config.yaml
d_model: 128
n_head: 4
head_dim: 32
positions: "rope"
tie_embeddings: false
parallel_block: false
grad_clip: 1.0
batch_tokens: 16384
Each number is 128 + 32 x the weight over its row's rms, rounded and kept within 0 to 255. Layers, rows and columns count from 0. The size above them is the row's rms in percent of the matrix's.

# layer 5 MLP up, 448x128, rms 0.279, rows 86-116, columns 64-95
size [ 93 104 117 108  83 120 115 111 106 108 104 103  92 105 110  91  96 109 119  92  79 104 103 106  99 101  96 103  98  87 125]
[[104 189 171 125 121 112 109 138 119 118 117 126  70 156 126 112 108 143 139 147 207 120  86 171  77 125 123 154 112 147  95 174]
 [115 114 142 101 164 136 130 140 125 127 156  97  91 170 135 171  75 100  77 185 115 141 131 175  67  98 127 141 142 140 115 228]
 [140 114 167 150 121 111  74 161 119  80 146 112 130 160 120 118 121  94 130 126 154 147  86 147 195 170 141  90  90 136 116 163]
 [172 107 173 135 131 158  93 135 149 142 166 117 149 158 127 104 108  91 100 184  90 117  41 126 185 129  96  80 119 125 110 173]
 [116 123 128  94 154 167 140 118 155  77 152 175  94 122 155  90 113 194 111  95  90 137 163 121  85 112 177 100 140  88 173 133]
 [131 112  93 132 168 145  71 111 156 110 141 156  94 123 102  82 180 172 129 120 163 151  68 149 202  75  74 150 135 133  93 128]
 [111 116 163 139  61 108 122  60 162 134  92 168 173 131 126 121 128 152 124 108  49 147  93 152  69 161 142 175 175 126 123 129]
 [178 153  62 128 219 162  94 113 144 146 129 135 167 123 114 106 114  90 180 145 171 118 124 106 141 126 100  44  72 130 142 137]
 [ 82 102 144 183 135 168 106 163 144 101 117 131  54 140 158 153 157 109 185 127  77 102 105 109 113  88 160 105  80  92 127 106]
 [121 159 142 112 134 151 162 123 111 189 137 148 182  92 125  44 113 120 131 174 138 129 121 140 126 143 167  75 158 105  97  98]
 [156 111 173 168 125 114  72 151 111 136 172 100 122 108 101 117 163 137 101 169  86 108 144 116 130 193 172 176 105 160 117  95]
 [165 144 114 113 136 157 136  95 143 122 110 122  98  29 124 123 120 116 116  88 189 131 103 148 123 186  90  55 172 104  63 144]
 [112 171 150 124 112 134 114 166 102 123 156  90 108 162 167 116 135 155 174 164 156 163 118 112 131 154  39 108 154 161 116 121]
 [ 86  82 176  79 142 186 143 121 167 143  78 152 129 135 166 154 108 129 139  90  99 149 115  87  93  93  90 167 185 154 199  95]
 [179 143  92 110 102 164 164 129 143 122 112 133 123 115 129 126 127 129  92  96 151 165 113 155 152 138 198 177 117 126 146 170]
 [138 147 176 140 162 105 112 122 158 139 138 103 122 181 141 156 135 112 104 175  97  91 168 146 132  94 150 105 106 113 121 119]
 [ 98 185 104 141 152 138 159  77  88 178 139 125 120 177 142  87 131 105 126 132 122  96  72 106  82  85 207 109 149 115 126 132]
 [151 137 116 172 133 101 160 114 144 134 134 148 148  90  71 151 112  82 123 175 191  67 178 112  89 135 115 159 144 115 103 153]
 [ 82 144  93  97  94 107 104 163  94 185 122  78  71 124  94 159 132 158 110  72 112 184 154 118 126 129 101 123 130  80 149 148]
 [ 91 107 196 130 127 138 162 155 111 120 129 166  96 178 185 106 129 177  97 167 108 117  78 124 103  93 163 140 162 105 122 111]
 [116  59  97 106 136 139 144 112 103 145 146  71 123 139 115  87  65 160 116 164 119 123 151 131  90 135  90 133 136 162 113 127]
 [150 110  87 131 153  91 103  87 141 113 129 129  83 114 149 168 161 142 155  72  26  87 159 138 115 138 110 101 163  91 112 126]
 [148 147 126 128 171 186  72 171 132 137 161  70 159 132  86 123 169 124 179 170 117  95 116 188 160 101 102 106  84 160 121 118]
 [132 122 119 201 127 115  98 167 110 103 175 143 164  81 166  76 135 142  97 147 130 142  87 139  73 142 133 126  69 121 109 131]
 [109  60 102  90  86 129 117 136 128 131 200 159 169 125 109 108 183 111 129 112 170 114 147  83 104 154 119 166  71  87 179 102]
 [143 186 135 162 109 132 143 169 119 159 148 139 140 140 109 128  77 151  98  88 138 123 111 154  88 147 153 131 186 112 150 138]
 [100 132  91 120  99 149  87  85 161 149 126 148 125 145 115  96  78 135 123 124 136 164 151 145 183 189 157 107 146 112 195 123]
 [112  76 152 123 159 151 151 125 140  64 112 128 122 112 145 158  64 142 128 130 151 151  51 124  82  59  91 152 137 102 113 131]
 [140 139 141  85 118 203 138 164  82 153  62 155 162 106 143 148 167 128  84 104 119 137 112 100 125 106 166 147 121  48 134  63]
 [125 164  83  92 106 145 118 150 142 118 188 157 102 119 180  73 100 112 172 109  99 137  98  68 112 135 155 134 144 153 143 153]
 [196 156 166 135 120 147 112 176 130 118 114 137 124 112 118 166 140 132 171 214 131 135 155  80  63 170 109  81 169 148 119 125]]
# layer 5 MLP down (transposed), 448x128, rms 0.137, rows 86-116, columns 64-95
size [101 103 103  98  90 108 115 104 105 108 105 101  91 108 104  94 102 102 111  97  94 102  94 107  98 103  96 105  97  99 125]
[[112 172 115 127 159 208 157 115 147  91 149 100 142 167  45 115 125 110 133 159 184  90 144 119  85 100 142 128 128 133 122  89]
 [133 104  52 169  74  52 147 103 101 133 114 108 158 131  78 108 156 149 122 126 146 172 125 120  85 165  99 130 100 172 134  89]
 [117 114 128 133  91 206 137 105 178 127 140 154 160  91 145 115  95 139 141 158 125  94 157 153 111 192 131 163 108 155 155  78]
 [134 150 137 125 144 170 104 146 144 173 156 125 103 153 106  42 173 137 120 116 148  79 159 109 140 139 112 107 127  69 163 134]
 [139 130  96 169 143 110 160 192  90 166  56 116 137 162 117 148 143 114 106 170 145 114  77 133 160 157 125 109 139 187  99 162]
 [130 128 110 126  91 108 126 120 124 146  77 100 168 140 119 113 110 128 104  81 135 119 125 115 149 128 135 100  96 157 195 153]
 [125 141 129  82 117 107  67  96 128 150 115  97 143 137 193 162  83 148 115 109 104 117 130  64 139 111 141 167 103 124 127 138]
 [120  74 125 119 122 140  49 135 114 143 178  55 135  94 130 101 132 119 134  74 148  97 132 142  90 118  82 153 149 163 117 100]
 [119 134 135 101  86 195 124 126 140 110 103  86 172 161 117 187 144 155 129 146 147 161 110 137 106 160 112 139 129 172 130 149]
 [161  72  95 143 142 166 110 123 175 131 175 147 143 114 106 178 138  88 163  73 159 102 142 131 136 170 131 148 148 125 127 124]
 [106 133  86 101 152 100 111 130 163 150 139  85 177  73 116 145 138 114 134 157 120 100 141 145 142  60 112 110  91 132  90 170]
 [104 136  49 141 140 124 124 127 120 121 109  86 101 115 109  78 128 133 128  72 142 120 131 112  92 158 127 177 147 171 164 193]
 [113 120 103 203 118 167 144  92 105  78 104 138 156 178 128 192 181 139 143 140 105 116  99 108  91 141 140  67 104 143 146 130]
 [152 119 111 187 137 110  90 101 102 133 112 146 135 134  94 191 139 132  75 114  90 107 187 203  79 125 144  89 103 138 118 139]
 [134 138 139 114 165 113  75  73 146 172 119 140 159  91 106  63 130 131 122  68 138  95 106 172 180 128 149 147 151 124  80 139]
 [120 144 127 115 128 108 118 157 129 109 120 163 123 162 145  87 149 134 140  91 140 157  87 145 154 133 113  82 174 138 149 118]
 [126 124 125 129 164 150 117  92 116 130  76  83  88  92 122 125 147  65 123 121 135 166 211 108 103 112  85 110 109 138 136 133]
 [106 153 132 162 158 116 146  98  98 109 128 135 128 116 128 167 117 147 155  67 149 133 144 173 165 184 164  64 165 125  90 138]
 [162  81 134 113 160 135 143 122 181 106 139 106  87 137 109 145 132  75  84 159 123 158 128 208  57 144 121 156  97 120 136 153]
 [141  49 145 164  50 170 129 104 139 149 101  83 124 127 199  49  73  92 109 116 127  91 129 138 125 144 108 145 110 132 120 116]
 [ 81 111 123 126 127 144 106 141 181 146 159 134 114 100 178 138 119 116 187  87 134 120 127 118 109 202 154 161 134 107 150 121]
 [159  61  85 107 145 146 145 142 199 182 105 170 123  99 147 151 164 159 128 166 140 152 135 102 167 100  77 143 103  77 137 100]
 [112 179 110 143 141 122 169  91  18 132 121 178 219 150 126 137 123 116 130 157 125 135 134  96 135 115 143  88 124  91 100  93]
 [ 67 145 114 138 132 135 181 109 158  77 101 128 159 138 113 112 125 135 179 175 125 132 179 126  73 110  88 104  98 151 167 140]
 [105 165 137 104 139 118 174 136  74 149 124 154 185 128 145 118 102 156 131 127 127 131  89 156 108 122 153 127 149 122  91  71]
 [157 150 115 136 159 154 124 168  88 181 104  89 147 109  78 139 151 107  52 167 108 106 130 214  79 134 158 153 164 126 156 133]
 [166 155 165 120 160 121  88 128 116 149 133  88 149  76 127 211 130 148 137 142  87  92 118 125 116 122 121 108 116 109  72 179]
 [150 154 160 128 186  31 187 116 117 145 126 104  94  58 147 125 171 142 131 125 126 126 187 113 140 196 116 111 165 164 161 150]
 [ 83 128 146 129 164 143 116 149 116 131 192 200  83 189  68 113 113 118  95 157 175 109  58 129 105 158 114 111  91 139  99 133]
 [ 52  82 131 107 128 128 112 133 103 113 173  85 148 136 149 151 160 113 122 156 125 117 126 113 165 106 116 148 119  69 130  57]
 [152 202 167 193 121 174 106 167 131 158 102 173 107 186 164 105  96 181 152 138 124 142 105 115 108 110 122 137 200 160 161 168]]
# layer 5 MLP gate, 448x128, rms 0.265, rows 87-117, columns 64-95
size [104 100  95  93 115 105 113 100  97 106 100  91 100 108  99  99 118 122  98  91 103  89 101 102 104 105 100 103  93 120 106]
[[140  75 108 123  99  83 147  95 136  69 150 119  63 130  71 152 125 131 105 137 124 156 156 192  53 121 105 158 164  90 171 135]
 [121 170  94 164 134 148 129 107 123 145 130 106 147 187 144 131 112 123 136 204 174  86  89 112 131 130 141 125 128 112 206  73]
 [117 176 143 109 138  87 141  75 158 113 120 161 153 111 157  88 131  87 169 140 162  92 131 100 151 145  99  97 140 139 140 154]
 [128  63 109 100  90 194 104 112 102 130 124 155  84  79 143 113  98 157 144  88 117 130 149 166  73 143 106 149 123  95 134 116]
 [ 88 134 126 102  95  98 108 112 124 145  87 155 204 136 112 222 158 107 104 143  85 160 187 154 137 126 189 157 131  62 113 165]
 [185 102  91 139 157 129 118 121 182 110 132 123  42 113  78 111  78 158 120 171 111  77 152 118 147 136 131 100  76 121  86  73]
 [ 86 128 121 127  97 151 128 164  69 120 144 105 170 176 141 178 125 151 101 160 112 135 107 166 124 119 134 159 109 135 101 109]
 [ 88 170 103  92 138 137 117  84 183 143 121 137 121  84 107 117 103  98 131 103 133 109  76 148 154 120 140 121 109 168  82 114]
 [106 144 173 104 123 188 149 158 150 125  84 125 108 129 114 134  93  96 128  98 103  94 159 123 141 183  93  97 162 151 117 142]
 [112 105 132 122  88 114  92 174 155 155 135 115 143 142 125 103 156 114 137 140 167 100 138 173 184  85 163 121  50 138  88 135]
 [149 106 177 182 115  55 112  91  77 106 151 156 103 112  84 164 140 110 159 140  87  98 148 126  83 163 104 141 170 135 101 152]
 [124 140 190 113 156 151 121 172 126 137 135 130  94 141 184 135 109 186 101 107 134 169 123  97 130 136  84 135 148 170  71 104]
 [149 101 123 135  67  82 138  90 127 138  95 120  79 128  93 104 131 127  72 141  97 110  88  79 122 168 147 135 182 138  68 110]
 [147 123  98 115 124 133 115  85 129 165 215 137 130 119  84 119 142  97 158 124 194 150 123 153 113 118 141 147 128 131 176 114]
 [143 162  91 146 133  80  66 118 199 124 152 115 119 166 178  85 109 160  96 167 137 164 129 132 110 117 107 116 145 124 149 113]
 [174 140 116 118 120  88 172 162 157 146 134 113 143 109 117 168 110  77 145  72 120 201 143 106  94 100  97 149 100 126 113 148]
 [107 128 146 127 132 125 119 158 132 131 136 110  49 188 184 111 123 152 124 117 146 130  85 112 164 152 132 122 126 173 204 136]
 [ 81 122 107 100 184  87 101 136  83  92 118 103 132  61 123 127 125 134 138  78 103 154 121 139  90 143 175 163 115  97 122 121]
 [129 160 134 118 119  82  95  85 110 108 104 115  74 164  52 151 141 194 152 137  83 148 120 127 161 135 151 106 157 116 147 151]
 [123 118 116 136  79 132 123  82 166 123 100 125 139 138 147 136 190 111 147  82 159 140 124 100 144 113 125 136 119  81 159 129]
 [148 100 127 126 109  97 121 126 126  88 148 126 150 100 155 153 111 112 147 124 165 102 132 191 143  96  97 120 175  96  94 115]
 [126  89 117 139 151 112  80 104  92 125 104 101 128 108 108 133 165 116  92 224  77  86 119 110 192 153 141  99 129 133  57 111]
 [154 127  79  84  98 190 169  85  83 124  88 165 157 191 130 115 130 118  82 122 170 125 144 124 162 190 147 136 117 112 117 144]
 [158 127 114 144  89  90 158 158 120 138 196 121 166 116 104  89 145 112 123 123 115 132 117 105 125 159  78 118 120 105 128 130]
 [ 96 138 145  64 140 163 146 124 140  98  88 107  80  92 198 113 115 129 101 108  39 110 126 153 123 166 130 106 179  87 114 156]
 [111 120 136 151 103 130  72 119 112 112 181 142 103 160  76 146 117 109 168 108  79 105 183 131 153 148 114  90 146 142  90 110]
 [134 136 111  94 144 133  91  83 120 128 130 103 126 116 101 140 231 160 103 168 124 132 110 142 128 162  56 151 129 112 106 138]
 [119 114 109 109 107  73 129 167  73 126  38 122 147 127 178 179 157 117 197 106 137 130 107 121 113 160 167 219 137 105 145 138]
 [150 136 107 117 146 145 184 140 151 165 124 181 119 165 123  70  91 125 147 118 130 129 135 130 100 143 140 163 142 160 147 148]
 [133 151 128  82 123 145  99  75 129 126 146  93 140 138 125 158 133 131 106  91  81  99 148  62 114 135 131 127 138 188 144  82]
 [126 108 145 119 107 123 117  81  92 108 125 156 176  92 106 181 107 116  74 171  99 139 128 109 156  94 131 156 110 149 132 109]]